config.toml
bias = "none"
parallel_block = false
init = "uniform"
learning_rate = 0.0137
max_seq_len = 512
Each number is 50 + 15 x the weight over its row's rms, rounded and kept within 0 to 99. Layers, rows and columns count from 0. The size before them is the row's rms in percent of the matrix's.

# layer 5 MLP up, 384x192, rms 0.234, rows 144-180, columns 128-191
087:47 13 50 63 59 42 56 55 50 66 55 46 34 47 44 43 15 30 58 79 49 43 32 53 55 44 51 24 63 67 39 58 59 74 62 42 38 44 50 49 90 47 55 64 54 45 10 54 34 65 34 76 40 48 46 42 50 28 61 38 70 66 32 58
103:48 47 73 36 42 28 71 57 44 78 65 76 45 51 62 34 41 52 52 68 62 67 66 39 55 47 50 47 91 69 22 58 45 49 54 39 64 26 41 47 40 50 53 50 23 52 55 80 59 68 39 55 58 46 53 61 03 67 50 67 52 58 69 56
108:38 49 70 46 52 39 68 72 75 43 51 58 89 50 26 49 42 40 76 44 58 79 76 75 40 29 70 34 26 30 59 33 68 47 54 36 25 38 60 51 35 33 51 83 55 75 50 47 54 57 38 53 46 58 58 60 43 49 66 57 40 45 72 67
101:51 44 49 69 24 74 65 56 60 32 66 76 45 22 32 59 35 54 68 41 37 67 80 66 97 67 17 36 56 40 51 55 66 42 61 66 48 22 28 60 52 55 50 53 53 43 47 65 48 54 32 58 59 51 74 75 41 60 70 86 26 46 17 25
104:83 57 35 53 60 57 61 52 79 33 55 59 45 51 56 67 70 46 91 57 58 54 51 58 46 41 42 57 45 26 58 26 30 72 27 30 59 73 39 33 93 59 61 49 52 47 27 53 51 57 32 77 72 47 52 38 45 73 79 44 74 40 57 60
122:50 46 38 34 84 36 46 34 45 69 39 64 46 46 49 57 92 45 62 61 39 55 77 41 58 37 30 32 43 32 56 52 60 35 54 40 48 61 40 57 63 56 78 35 62 41 39 38 59 74 34 57 53 36 37 30 40 39 69 43 35 42 58 51
110:59 58 40 66 46 54 63 37 66 18 52 61 37 60 40 57 77 53 26 58 71 43 58 58 42 16 71 59 45 50 32 44 48 36 65 76 79 63 56 28 39 43 31 33 77 69 41 35 76 37 54 27 54 65 36 58 57 59 40 48 58 58 45 34
105:47 52 51 41 73 37 66 50 15 40 36 25 33 48 40 65 49 08 28 52 31 55 63 24 65 75 83 61 35 33 61 56 41 43 50 64 11 49 29 53 50 58 54 52 54 45 15 15 36 75 41 59 40 56 43 41 51 32 50 64 58 38 45 62
103:43 45 42 55 68 72 34 38 43 32 63 84 66 54 62 51 55 61 37 42 38 39 61 56 31 46 54 40 46 19 41 58 46 58 54 59 48 50 63 33 52 42 54 35 51 47 07 55 69 69 52 79 40 50 55 67 31 34 37 68 70 62 65 58
108:47 69 59 67 73 69 67 35 74 55 49 37 49 48 65 60 36 25 55 20 22 55 40 56 44 26 51 55 43 50 67 58 63 59 27 48 44 16 71 40 51 31 26 42 41 58 53 46 71 60 52 43 55 73 72 82 56 39 72 56 53 32 67 55
103:21 88 47 62 23 60 64 29 66 32 54 50 59 50 39 34 67 32 41 51 51 62 41 45 49 64 48 30 72 65 44 75 64 53 48 63 54 43 32 49 42 34 75 37 91 70 51 49 48 24 67 56 41 51 49 57 56 58 25 42 79 57 44 47
093:57 49 46 68 38 65 37 47 35 22 47 53 58 49 65 70 58 41 42 26 21 81 61 47 86 38 24 64 75 38 45 51 58 39 41 49 45 49 71 48 67 58 43 64 64 47 46 57 62 47 18 47 77 60 80 45 42 22 60 61 53 53 38 49
108:65 58 48 63 36 51 55 49 41 48 51 62 70 46 53 36 54 55 58 52 74 35 61 49 25 32 46 38 21 40 52 49 52 28 64 37 31 51 40 34 73 56 42 45 55 33 49 41 50 44 55 36 27 60 00 56 43 72 56 41 46 50 52 43
070:45 38 70 37 65 47 25 38 83 57 44 73 59 63 58 14 73 62 48 39 35 50 55 66 35 47 19 42 42 55 70 38 32 62 50 35 41 54 63 38 92 45 56 44 64 30 51 52 72 60 50 40 74 57 75 39 52 78 37 36 78 48 80 52
057:67 71 53 59 38 50 54 60 50 52 28 55 63 47 20 21 54 47 45 43 39 44 58 57 40 32 28 37 76 65 46 40 24 57 44 66 63 52 50 37 64 33 46 46 31 64 54 38 56 41 86 45 62 40 42 33 21 58 27 56 50 53 39 46
110:53 31 34 26 55 62 41 56 29 45 74 42 47 65 57 49 58 17 57 55 20 71 47 23 66 28 63 25 43 56 64 53 68 31 48 43 36 43 23 52 69 29 48 56 36 46 49 40 54 42 68 62 57 80 70 91 51 52 71 39 55 50 51 25
097:66 53 28 60 57 61 57 56 63 37 60 30 28 39 46 77 55 60 50 58 30 58 89 53 46 57 55 54 57 50 50 82 58 61 76 54 51 40 58 42 25 67 49 43 43 26 45 36 36 40 66 44 62 44 75 35 43 74 44 49 51 57 57 32
099:72 65 40 79 67 40 37 42 82 42 65 73 67 79 48 45 73 43 72 75 62 61 27 37 37 30 55 70 54 45 43 49 73 66 52 61 67 72 40 33 51 46 53 39 64 39 41 39 66 48 58 35 53 37 29 46 53 58 63 28 43 61 30 41
104:43 56 44 49 50 36 53 31 27 29 54 45 91 71 64 37 57 68 36 64 43 58 51 64 66 43 56 39 19 50 41 75 42 49 61 34 53 55 56 64 55 34 46 66 38 57 45 42 52 36 43 48 41 59 66 59 48 51 45 70 48 45 18 58
114:57 45 54 56 38 67 49 58 59 84 34 53 60 30 60 80 45 68 50 46 34 47 45 77 46 57 38 46 45 73 36 30 26 46 46 35 43 62 62 76 71 67 85 66 44 52 45 44 42 68 61 31 61 46 56 49 55 48 50 50 64 45 63 71
111:48 61 55 52 43 41 32 66 54 57 57 65 43 66 23 58 58 70 69 19 51 47 67 51 61 66 27 84 49 59 52 25 41 37 32 58 48 69 21 46 28 62 59 30 52 54 18 53 62 48 39 52 75 64 45 58 44 48 45 50 34 42 30 43
099:35 71 49 64 34 20 49 47 58 65 42 54 23 46 45 35 31 40 63 57 44 52 51 42 36 69 47 31 51 36 49 40 34 76 43 28 22 33 48 39 74 45 47 67 47 41 32 31 59 65 56 57 43 24 28 76 48 34 52 55 49 38 61 46
102:57 67 47 57 58 30 58 31 81 42 62 34 50 67 45 52 59 65 64 53 30 40 25 62 33 53 33 42 52 46 17 57 52 46 60 72 29 74 67 67 66 42 41 25 45 66 57 37 62 44 31 70 29 61 57 75 58 60 28 35 62 55 36 49
109:38 58 36 64 45 42 47 65 65 67 33 51 39 69 30 22 48 45 47 44 44 63 43 77 38 39 58 53 57 60 37 41 41 65 21 32 13 26 70 43 65 37 59 33 50 72 33 27 46 23 55 47 35 58 60 44 38 95 44 55 57 49 31 38
104:37 51 48 38 36 54 41 47 45 74 40 56 92 43 60 46 66 70 63 48 45 51 34 43 44 58 48 51 45 58 56 40 54 96 28 17 32 69 32 58 67 41 31 56 50 58 67 37 64 34 63 67 59 32 64 40 54 55 47 35 31 62 75 35
104:36 28 77 64 59 55 66 58 70 63 57 37 39 68 71 74 54 67 49 62 23 77 48 44 37 57 62 41 50 50 54 56 41 68 41 68 51 55 50 52 51 53 61 56 40 48 48 15 44 88 56 42 92 51 76 37 23 71 32 79 02 53 42 30
140:52 38 43 47 50 51 34 60 51 68 37 75 43 43 28 31 45 50 44 48 57 44 63 41 45 56 40 60 39 41 47 25 39 88 43 52 69 55 40 43 13 64 51 52 49 59 51 70 49 60 65 39 48 60 60 61 64 31 59 51 65 36 38 57
104:47 65 20 48 42 46 73 69 47 58 42 09 36 48 27 46 47 56 95 39 35 88 56 70 55 42 65 60 38 57 43 45 46 56 75 40 53 33 26 48 35 45 52 34 61 42 41 42 53 58 35 45 77 43 28 61 55 74 48 48 45 65 23 74
104:30 36 39 68 68 65 48 35 47 41 36 50 30 59 32 48 38 60 43 68 40 41 48 57 61 41 71 56 55 34 30 42 73 58 50 65 48 60 94 24 46 38 55 45 58 79 51 24 45 42 48 66 77 41 28 49 38 56 59 72 56 29 21 61
084:47 43 52 68 64 29 65 55 46 55 38 49 61 45 36 37 55 60 17 51 46 43 41 60 69 68 64 67 33 37 44 96 57 62 61 64 68 56 40 69 80 57 41 26 49 66 48 74 69 59 66 52 41 54 53 54 49 52 41 67 58 58 68 39
101:43 31 26 32 59 68 32 51 45 17 55 41 79 41 42 63 53 46 53 47 37 45 52 22 44 71 32 62 67 59 57 58 47 41 74 61 54 55 33 53 24 36 62 66 74 37 49 62 25 57 27 81 48 67 57 46 69 49 66 92 38 43 28 40
106:39 57 66 48 68 53 39 56 51 58 82 14 60 73 65 30 34 50 44 56 40 56 27 54 40 28 28 66 59 31 30 20 47 57 16 29 51 53 31 35 58 60 54 51 56 63 42 36 38 37 42 38 41 52 69 60 67 47 62 70 44 13 41 46
101:74 65 39 49 37 97 59 55 60 58 76 64 41 27 38 51 70 71 57 35 44 34 52 48 34 41 34 45 65 34 61 37 74 56 58 57 67 26 35 60 37 77 57 56 58 64 69 41 70 45 39 52 50 26 45 49 51 61 99 82 35 45 17 55
111:55 59 39 29 63 54 24 40 40 61 70 47 76 40 50 24 71 81 39 35 68 34 47 65 72 36 11 77 40 77 33 50 66 33 38 38 67 55 71 65 36 37 58 59 55 64 76 25 57 54 73 47 50 26 34 44 47 36 68 50 48 48 42 79
097:60 49 64 48 38 61 84 55 68 54 53 65 89 44 57 59 37 35 52 55 46 34 55 46 52 57 41 72 19 61 43 27 64 62 67 27 54 34 47 46 60 37 41 46 64 59 65 66 55 55 74 53 44 48 76 76 63 48 43 20 71 54 48 70
090:50 20 68 24 59 55 39 44 66 45 50 85 48 38 48 54 52 51 65 29 38 63 73 24 28 51 64 30 51 51 50 41 46 47 48 53 53 16 64 65 60 20 31 53 70 61 46 55 50 34 49 57 46 58 57 53 49 46 61 32 47 58 55 46
114:23 30 54 36 49 36 63 53 34 42 50 45 37 62 26 41 52 42 58 42 60 52 38 61 65 57 60 75 67 56 69 76 41 43 37 58 63 59 42 45 42 52 70 50 51 34 46 63 68 45 75 40 67 46 05 35 49 39 50 48 45 44 30 42
# layer 5 MLP down (transposed), 384x192, rms 0.155, rows 144-179, columns 128-191
089:59 49 67 48 20 39 58 68 59 67 68 30 40 19 57 50 57 52 52 30 42 30 64 43 22 64 47 54 30 50 27 33 45 71 40 52 71 49 41 59 43 50 63 50 38 52 30 40 72 65 36 64 51 51 51 32 43 48 55 42 91 43 57 69
101:52 43 45 34 44 16 33 70 65 62 15 52 37 75 72 41 74 40 69 65 36 55 56 24 41 56 49 29 43 65 41 57 60 46 45 53 48 44 69 51 34 58 47 26 49 68 66 77 47 40 31 34 73 32 47 84 39 55 28 65 59 72 42 77
110:46 46 60 54 36 37 64 70 77 50 50 73 62 28 59 44 56 48 60 62 69 56 58 48 29 39 53 34 14 61 50 39 41 23 49 44 35 76 47 70 63 67 77 57 42 37 45 38 43 67 29 24 88 55 49 51 62 84 41 56 55 34 53 56
092:62 59 33 51 30 61 60 45 63 59 93 90 57 25 33 62 61 52 43 47 72 62 41 60 58 63 33 49 75 53 50 72 68 53 28 29 59 55 54 28 83 51 71 38 59 77 36 56 65 32 42 43 66 58 54 35 56 56 51 35 33 36 43 77
102:55 72 30 37 43 55 46 62 41 59 88 58 64 65 42 37 37 45 33 39 59 33 73 20 41 39 48 72 51 58 50 31 44 69 41 69 43 53 74 49 63 39 49 32 53 40 76 34 69 53 34 67 78 49 74 59 38 59 65 70 45 51 31 59
110:54 42 65 38 52 43 03 49 61 66 53 60 33 47 30 33 62 74 56 59 48 74 53 62 48 35 72 20 36 46 43 38 52 54 42 57 26 71 54 46 40 42 61 40 87 54 44 32 68 61 60 29 40 77 43 39 45 83 50 30 47 49 86 59
115:61 79 45 28 21 54 37 45 69 19 57 55 41 74 82 38 68 61 65 25 57 55 39 63 62 39 65 66 53 47 28 36 32 48 81 46 90 58 67 27 30 45 43 12 45 66 46 42 79 47 65 42 69 51 41 33 63 49 73 49 35 23 57 57
109:86 42 55 33 32 24 56 56 49 44 61 51 39 66 35 29 44 35 11 39 46 61 82 40 43 45 63 65 31 43 62 63 73 50 47 43 55 49 60 24 60 36 67 39 64 37 45 49 65 63 52 62 57 19 30 50 44 30 45 37 35 48 28 31
098:56 74 36 59 52 51 20 49 37 49 60 69 63 57 34 49 50 62 47 67 12 42 54 56 49 52 40 68 35 39 55 30 32 50 41 54 53 61 78 88 63 52 65 51 31 69 52 41 68 19 08 69 42 67 37 81 44 37 58 51 39 66 64 36
098:35 48 53 53 33 48 47 47 24 57 62 59 57 66 59 53 44 76 49 71 49 34 29 57 40 65 58 43 15 63 54 66 42 66 58 43 54 49 14 38 50 73 49 74 63 56 58 64 44 45 60 74 38 51 52 39 39 35 75 45 48 38 46 48
097:84 62 37 12 63 72 52 38 33 61 49 64 56 69 54 52 55 39 29 47 54 58 31 40 55 63 38 43 60 57 72 52 42 61 67 69 35 37 37 59 67 49 63 61 74 29 62 35 21 55 26 25 25 46 59 37 35 53 26 34 74 39 44 40
092:61 50 48 46 55 62 37 63 41 66 60 69 65 48 44 52 54 45 25 63 50 48 36 46 32 51 30 55 84 64 79 28 34 20 35 84 85 78 32 71 54 70 43 68 53 46 43 35 70 40 40 29 53 49 40 20 41 27 68 91 44 64 39 49
116:61 54 58 41 58 52 66 50 42 40 35 37 72 59 69 65 51 64 47 33 50 56 48 43 35 36 47 11 53 51 33 74 53 58 72 52 25 50 60 23 48 50 58 71 55 37 34 51 60 70 20 57 44 20 31 66 35 64 48 77 64 43 43 55
066:44 49 49 26 61 56 48 51 72 58 34 54 53 61 53 34 80 36 54 47 60 53 52 50 33 51 58 44 55 33 53 59 59 54 59 35 40 54 52 45 32 17 55 46 37 40 44 40 73 41 41 31 57 50 85 10 66 73 63 17 58 61 45 53
053:40 57 63 26 65 35 49 68 46 64 22 74 32 59 48 49 37 50 31 70 55 34 52 38 41 64 39 49 26 39 54 38 29 56 26 34 43 55 86 39 40 44 99 37 50 45 39 07 43 55 71 62 48 54 52 80 43 44 52 55 26 70 49 40
113:40 37 16 58 41 65 24 60 63 39 40 67 23 56 46 68 57 54 68 58 50 44 47 36 67 54 83 67 47 42 62 71 32 24 56 44 52 76 46 51 59 59 57 68 57 35 45 45 43 35 63 52 43 70 43 65 84 40 56 62 35 24 53 19
090:60 72 36 25 77 42 42 49 55 35 58 61 71 59 67 71 42 56 63 39 52 53 64 70 41 75 59 47 21 93 54 42 52 56 70 69 52 75 56 53 39 54 47 28 54 35 54 68 51 34 60 49 50 31 57 54 40 66 44 48 72 35 32 32
098:42 49 55 35 50 28 57 79 44 59 47 64 83 52 83 67 56 63 56 57 52 48 48 50 68 46 32 48 68 60 43 37 50 22 43 64 71 68 54 40 44 64 39 67 45 36 46 48 72 68 33 38 51 61 47 43 60 35 64 39 24 54 37 49
096:32 65 50 81 62 50 56 51 43 36 35 47 60 43 56 28 39 38 29 54 50 34 39 63 68 54 52 16 31 45 52 63 50 13 70 62 53 50 54 64 45 42 39 80 37 30 35 38 54 44 58 63 42 74 72 49 48 86 58 71 53 54 60 57
117:71 45 55 65 39 70 50 58 51 18 29 40 71 38 42 91 58 44 49 50 44 45 48 42 41 82 49 63 54 48 27 39 46 44 49 87 42 50 64 31 55 62 56 67 49 49 60 35 51 78 41 76 54 37 32 69 63 53 43 35 77 67 73 42
128:19 38 44 66 52 45 48 67 41 47 56 61 65 54 55 56 23 40 36 34 27 49 52 41 19 54 41 89 55 50 42 39 33 42 18 53 50 27 08 53 51 65 49 69 50 78 34 40 37 55 66 46 65 50 40 66 37 54 63 50 51 45 57 69
103:61 47 40 04 45 30 49 51 47 43 25 95 53 44 43 49 53 42 74 67 42 33 54 57 39 47 55 41 39 94 45 42 61 56 67 34 30 35 66 35 52 45 56 64 73 42 40 34 22 42 38 57 35 41 31 34 54 31 30 34 50 47 42 51
112:44 71 63 67 78 47 55 43 67 28 69 67 39 40 36 62 25 53 53 56 16 32 32 35 48 70 67 50 46 60 44 70 55 34 54 63 51 49 54 43 64 51 50 48 56 66 47 27 40 31 54 51 37 47 36 65 68 54 45 75 84 46 61 32
107:45 75 48 50 51 38 55 44 57 45 85 66 58 47 24 53 21 43 47 50 51 48 47 59 29 75 54 56 40 56 47 60 38 83 48 38 35 21 36 55 42 52 61 39 25 50 56 47 55 50 09 61 48 67 43 91 48 72 47 51 55 41 58 60
106:41 22 39 64 42 63 59 28 45 59 38 54 87 51 30 65 64 33 48 45 54 79 56 21 57 51 59 17 36 53 29 21 65 52 52 46 77 57 33 22 50 48 57 32 53 64 41 46 64 69 55 38 70 54 59 47 47 28 51 83 39 45 52 31
094:30 58 52 69 63 77 58 51 40 52 40 19 31 29 73 78 52 56 64 61 13 42 59 66 37 34 56 65 36 77 73 40 74 64 73 54 41 61 61 57 63 48 86 48 44 44 48 19 29 68 48 42 46 60 70 70 35 60 41 34 60 34 46 48
126:19 22 42 37 35 57 64 67 45 42 41 76 39 47 33 38 34 58 48 49 30 33 50 55 52 49 57 70 81 66 33 27 50 66 46 37 47 54 52 36 57 67 57 23 82 37 66 76 77 57 46 44 55 73 45 68 58 59 41 50 46 48 36 87
098:63 60 30 44 37 34 87 55 41 47 31 49 44 64 40 63 44 59 64 41 52 70 35 60 15 42 43 57 40 46 65 12 29 47 42 77 71 64 55 40 35 34 36 68 34 43 57 29 93 73 53 45 50 62 31 40 69 65 71 57 47 48 55 66
102:63 38 43 64 61 49 70 46 35 70 58 44 43 29 69 41 69 55 59 48 38 33 40 74 42 72 10 67 41 58 78 57 42 47 21 35 64 68 65 70 60 38 42 66 66 30 58 58 32 42 49 49 56 49 56 53 51 34 21 51 48 71 72 65
084:48 49 40 37 68 39 51 52 54 57 59 80 70 53 26 50 43 36 33 34 51 47 61 63 49 40 67 55 27 52 56 48 44 59 46 25 69 54 38 67 51 80 33 54 68 35 48 27 74 42 44 58 64 44 70 83 48 44 66 47 58 60 47 52
097:65 73 43 94 65 17 57 54 43 31 56 52 55 75 32 62 46 52 72 52 58 76 43 54 48 38 61 41 32 22 52 58 33 47 76 89 66 59 17 59 49 15 52 60 38 46 22 30 51 44 38 48 32 40 54 50 61 46 82 62 57 65 74 39
099:58 36 63 61 36 45 62 32 69 63 54 26 60 41 40 30 46 38 43 53 42 58 41 77 62 28 31 25 59 33 32 49 56 50 45 51 54 71 68 34 36 39 74 51 74 23 18 77 38 64 64 46 44 76 54 15 27 26 63 72 36 79 42 63
102:55 50 61 69 48 81 68 48 43 51 46 78 33 30 41 46 46 35 42 40 78 67 67 47 39 43 27 34 65 51 60 46 62 52 30 63 53 56 21 51 63 48 50 54 44 70 48 52 55 46 50 37 11 56 38 33 59 67 44 41 55 54 39 29
110:22 33 59 28 90 45 26 61 44 54 62 58 41 20 58 45 51 59 53 58 63 66 61 39 63 27 37 50 52 54 50 52 33 45 42 49 62 55 49 51 34 55 57 46 69 35 34 44 29 51 49 74 56 05 54 39 17 48 54 65 23 50 38 72
086:28 54 63 67 59 43 59 48 72 61 62 47 83 66 49 27 60 48 54 44 27 37 46 39 54 47 42 66 25 53 40 37 51 76 40 68 49 60 68 50 83 66 37 58 66 41 60 45 87 59 49 55 57 61 62 73 50 39 49 32 52 37 57 66
089:31 57 67 42 38 31 23 64 82 55 62 72 73 51 51 45 54 29 60 48 67 26 51 60 49 26 56 31 65 55 46 78 33 41 33 30 51 40 22 28 39 60 40 63 61 61 59 43 71 39 38 31 51 54 66 58 48 53 69 40 66 69 49 28
# layer 5 MLP gate, 384x192, rms 0.228, rows 145-180, columns 128-191
103:44 44 24 53 74 58 42 37 56 31 52 49 49 47 49 77 34 67 66 09 54 42 67 68 34 52 52 39 50 31 44 28 60 73 43 57 48 31 60 66 59 38 40 59 49 34 43 08 46 22 64 57 41 34 49 53 85 61 70 31 29 34 54 40
102:38 83 36 64 40 71 49 72 63 49 35 39 65 61 29 71 70 43 59 48 51 75 72 78 42 56 53 65 39 44 52 33 70 62 63 39 52 61 51 33 43 57 71 51 60 59 50 50 45 45 57 91 49 79 59 88 24 49 83 58 52 61 49 32
095:43 42 79 60 51 65 68 32 67 37 43 40 56 67 49 45 37 44 41 60 37 65 79 67 43 49 50 33 18 47 30 42 45 68 72 49 68 54 36 63 48 47 46 35 38 28 93 43 49 22 46 32 51 35 40 46 69 65 42 78 25 62 50 39
103:57 72 41 40 73 51 38 58 63 68 88 47 78 49 66 53 76 53 48 41 48 47 54 63 28 36 27 33 50 25 53 25 37 38 22 27 49 73 52 43 99 56 53 48 58 62 27 38 35 44 41 59 40 57 47 39 49 73 72 55 51 45 57 12
108:47 13 31 34 57 58 23 25 53 44 72 73 56 41 66 52 42 59 37 49 56 80 61 75 39 24 59 34 44 51 47 41 24 65 43 40 55 77 46 55 42 39 48 46 61 54 47 46 64 25 63 22 70 70 55 68 53 56 67 53 54 42 41 41
115:33 56 43 50 50 72 52 73 33 65 40 48 44 43 34 47 36 68 52 61 47 43 59 53 44 73 68 76 49 53 48 72 61 40 61 69 55 49 50 82 62 68 74 47 63 39 44 66 70 58 61 50 41 32 12 34 50 52 38 56 33 50 52 64
104:37 50 44 63 61 35 49 57 37 23 13 47 61 53 33 45 48 49 36 68 27 39 76 39 42 53 52 52 45 37 70 44 31 47 57 60 50 48 73 29 52 67 64 57 73 41 31 13 49 79 43 67 49 84 52 36 45 23 40 57 54 45 37 52
104:54 50 26 54 47 37 58 26 52 72 40 55 49 40 54 68 51 60 40 51 64 40 37 65 49 41 55 41 52 67 50 51 45 50 68 36 33 08 54 47 59 72 80 35 36 37 62 57 19 71 43 81 39 44 44 57 52 29 38 38 45 23 48 54
106:26 43 51 61 47 66 75 27 47 23 55 22 56 50 40 56 57 42 42 58 64 66 29 58 76 60 60 62 55 26 60 38 23 64 77 42 24 50 69 53 47 35 68 29 43 37 48 82 81 65 39 53 58 27 44 34 69 65 32 71 54 37 71 80
099:38 76 57 63 39 61 45 30 72 58 60 61 63 46 55 60 60 45 60 60 45 51 45 44 57 43 21 36 41 42 44 43 39 38 46 66 74 55 41 12 23 40 53 35 58 65 54 44 68 40 33 49 72 44 31 63 19 68 49 30 55 72 38 51
093:44 59 56 42 35 50 67 50 44 65 60 21 36 49 44 52 20 63 52 68 58 09 40 52 53 55 62 29 15 50 69 65 69 54 52 39 57 39 34 33 44 57 55 65 46 56 47 46 42 36 61 76 31 37 24 61 57 72 62 46 53 26 54 75
114:67 33 35 36 28 50 60 42 63 43 56 84 34 53 23 40 66 46 39 69 53 58 53 37 61 59 41 74 42 67 34 30 44 54 52 56 26 49 30 72 37 47 50 59 33 45 53 52 37 18 79 36 53 32 67 50 54 36 45 28 55 59 54 21
072:23 38 58 44 65 54 52 32 26 82 15 36 44 12 26 50 53 44 49 67 64 45 82 55 56 33 48 70 51 62 57 69 12 48 63 51 41 73 44 56 37 50 61 54 39 60 41 28 27 61 59 38 33 53 49 58 58 49 50 33 49 55 71 67
056:58 89 42 61 18 59 36 62 42 58 12 45 66 47 28 48 58 51 65 41 27 39 37 67 56 28 69 56 41 72 58 53 40 44 43 39 49 80 55 40 46 17 12 50 50 51 57 40 57 53 55 39 48 30 52 46 27 18 62 59 29 40 35 49
102:41 82 50 61 41 49 58 58 74 61 52 42 36 31 61 31 41 51 72 34 48 42 36 71 52 51 46 43 30 24 49 46 44 44 38 25 72 38 71 57 61 81 39 22 49 36 53 51 69 76 64 67 72 32 25 45 59 38 39 52 65 56 69 50
093:53 50 30 54 33 62 43 55 46 58 63 81 31 65 39 50 57 62 36 60 49 40 81 70 60 39 69 47 42 36 41 67 37 72 67 35 26 35 82 60 15 65 51 35 57 41 61 50 35 28 55 53 47 40 61 22 48 43 32 34 70 90 60 43
102:54 63 34 31 49 48 68 49 45 41 45 39 25 31 74 51 38 65 47 57 50 71 70 30 61 40 51 49 50 55 35 61 33 31 20 20 38 40 67 43 47 53 64 47 45 35 37 39 33 49 64 60 67 38 42 40 48 43 46 88 83 45 52 50
101:43 62 33 44 69 61 49 71 34 62 46 59 61 74 74 55 51 33 37 64 44 55 83 77 65 45 59 51 47 45 40 34 54 68 38 16 43 38 53 54 67 65 38 58 44 54 22 54 60 49 67 63 53 57 62 51 42 16 47 65 29 59 43 74
110:54 15 66 56 40 49 32 29 58 49 24 47 61 52 77 42 70 38 55 48 46 47 30 52 55 38 33 68 53 31 69 50 38 53 58 67 49 41 52 58 44 51 38 41 56 34 66 72 52 52 41 60 45 36 62 67 31 46 61 48 28 42 69 53
107:38 64 45 53 31 43 34 42 49 74 55 52 26 62 21 64 70 57 63 50 47 54 59 69 36 36 45 78 71 62 56 27 37 39 42 66 36 45 34 52 56 68 62 35 46 63 05 65 59 45 40 37 63 52 46 58 38 49 68 69 57 51 45 41
102:23 46 41 47 70 52 39 34 38 74 69 62 40 47 65 34 39 41 44 69 51 32 59 50 80 67 04 37 60 47 57 72 17 63 79 62 49 46 75 46 53 88 49 60 51 70 36 38 44 72 45 49 53 33 61 46 37 53 62 53 60 50 18 67
101:43 45 53 44 24 47 64 33 88 44 45 37 40 71 32 43 43 74 48 56 34 70 34 59 39 58 34 42 29 37 41 48 42 23 47 58 50 44 68 62 35 48 59 15 35 35 40 42 50 43 52 78 38 76 60 66 57 48 41 45 80 61 42 54
107:62 49 25 55 51 36 33 45 71 77 48 40 79 82 61 45 40 54 51 58 57 61 50 70 39 62 51 36 49 48 37 37 44 47 31 40 59 63 42 50 41 33 60 52 70 49 23 70 65 34 56 28 42 58 70 51 58 71 81 61 80 34 42 61
108:44 21 23 41 59 43 68 49 56 48 64 37 35 59 50 41 66 32 43 57 75 17 69 34 70 25 79 78 56 43 38 43 57 42 39 84 46 49 52 38 51 49 38 62 38 48 50 41 33 40 10 44 51 67 38 52 53 38 75 80 49 48 28 57
098:77 38 47 59 15 10 65 35 39 39 46 56 74 62 38 44 39 24 59 77 41 53 68 52 72 49 53 33 64 67 49 81 43 35 68 57 57 57 60 40 54 52 71 32 80 27 50 77 50 50 63 61 55 38 40 66 39 40 52 60 59 31 64 47
129:42 35 50 43 23 78 63 57 23 61 60 62 62 31 40 37 22 26 54 64 41 58 50 77 56 90 48 69 66 66 45 41 40 49 51 53 64 48 55 54 77 74 74 86 68 19 60 71 49 35 32 83 51 52 25 64 26 34 46 66 40 75 46 55
103:61 29 50 53 44 43 82 83 18 57 53 53 78 65 33 19 19 39 54 67 57 57 31 53 61 65 67 53 47 69 68 59 59 29 39 61 72 48 37 52 34 62 73 53 56 44 35 46 69 72 30 44 50 39 26 74 60 25 42 56 54 49 41 81
106:50 59 35 77 59 61 43 60 65 42 51 53 39 35 74 51 54 37 74 54 42 50 53 65 58 33 18 24 56 40 26 54 57 31 53 72 79 18 64 49 66 57 64 38 62 37 62 63 24 39 45 58 45 59 45 59 66 25 45 78 53 49 17 44
081:30 63 40 62 39 36 47 58 40 62 48 06 84 64 60 51 50 57 36 72 31 40 45 56 28 80 41 73 40 18 35 46 38 44 45 82 40 70 48 32 53 64 33 49 10 48 43 33 45 46 32 52 46 67 29 25 44 59 20 43 39 45 44 59
096:28 57 43 53 33 77 56 55 53 25 49 43 78 31 40 60 60 50 59 69 40 51 54 13 71 62 22 48 43 81 42 71 49 50 63 67 71 33 23 64 39 69 81 49 76 66 61 42 19 39 28 86 40 50 45 19 61 62 46 75 39 48 28 38
103:36 45 33 27 41 79 65 53 24 30 24 59 44 34 33 70 53 57 45 28 40 49 56 76 61 72 57 28 62 74 58 92 60 48 69 51 57 71 57 68 46 42 69 49 46 24 66 79 57 52 41 78 60 53 54 26 42 38 23 44 51 73 49 49
096:78 63 63 56 30 71 59 62 79 43 67 61 64 32 23 44 65 49 33 35 26 45 52 46 32 52 76 42 49 41 47 41 31 48 45 67 55 22 41 50 35 73 62 44 28 39 55 63 59 39 39 12 65 46 75 64 56 63 72 76 51 48 44 40
109:58 49 46 40 73 72 53 62 20 37 62 33 69 49 32 32 50 67 27 62 64 28 73 58 54 71 29 72 26 61 29 69 48 34 68 57 86 45 55 35 35 56 47 65 85 64 59 24 26 49 71 31 48 51 42 39 59 40 41 60 45 68 38 50
094:33 71 48 58 27 47 36 54 77 37 52 60 77 32 23 36 52 40 61 28 43 41 33 39 53 50 77 36 29 44 44 46 41 68 60 41 45 38 41 24 56 33 20 61 59 72 43 62 46 39 43 26 33 54 46 71 39 52 52 43 35 77 41 57
100:49 30 53 51 87 66 17 61 71 36 50 63 36 50 31 64 51 54 59 33 42 37 44 43 30 20 55 61 73 40 16 48 39 59 59 60 71 57 45 50 70 24 42 45 28 40 65 50 48 45 60 65 66 54 54 56 50 24 55 54 49 35 56 47
110:44 52 32 61 27 37 74 36 52 47 32 74 49 58 35 75 49 80 26 36 21 50 67 67 54 78 47 33 19 44 54 43 53 54 50 34 16 43 49 63 59 66 54 60 84 28 21 62 59 41 50 45 40 59 37 41 55 24 37 53 96 53 32 53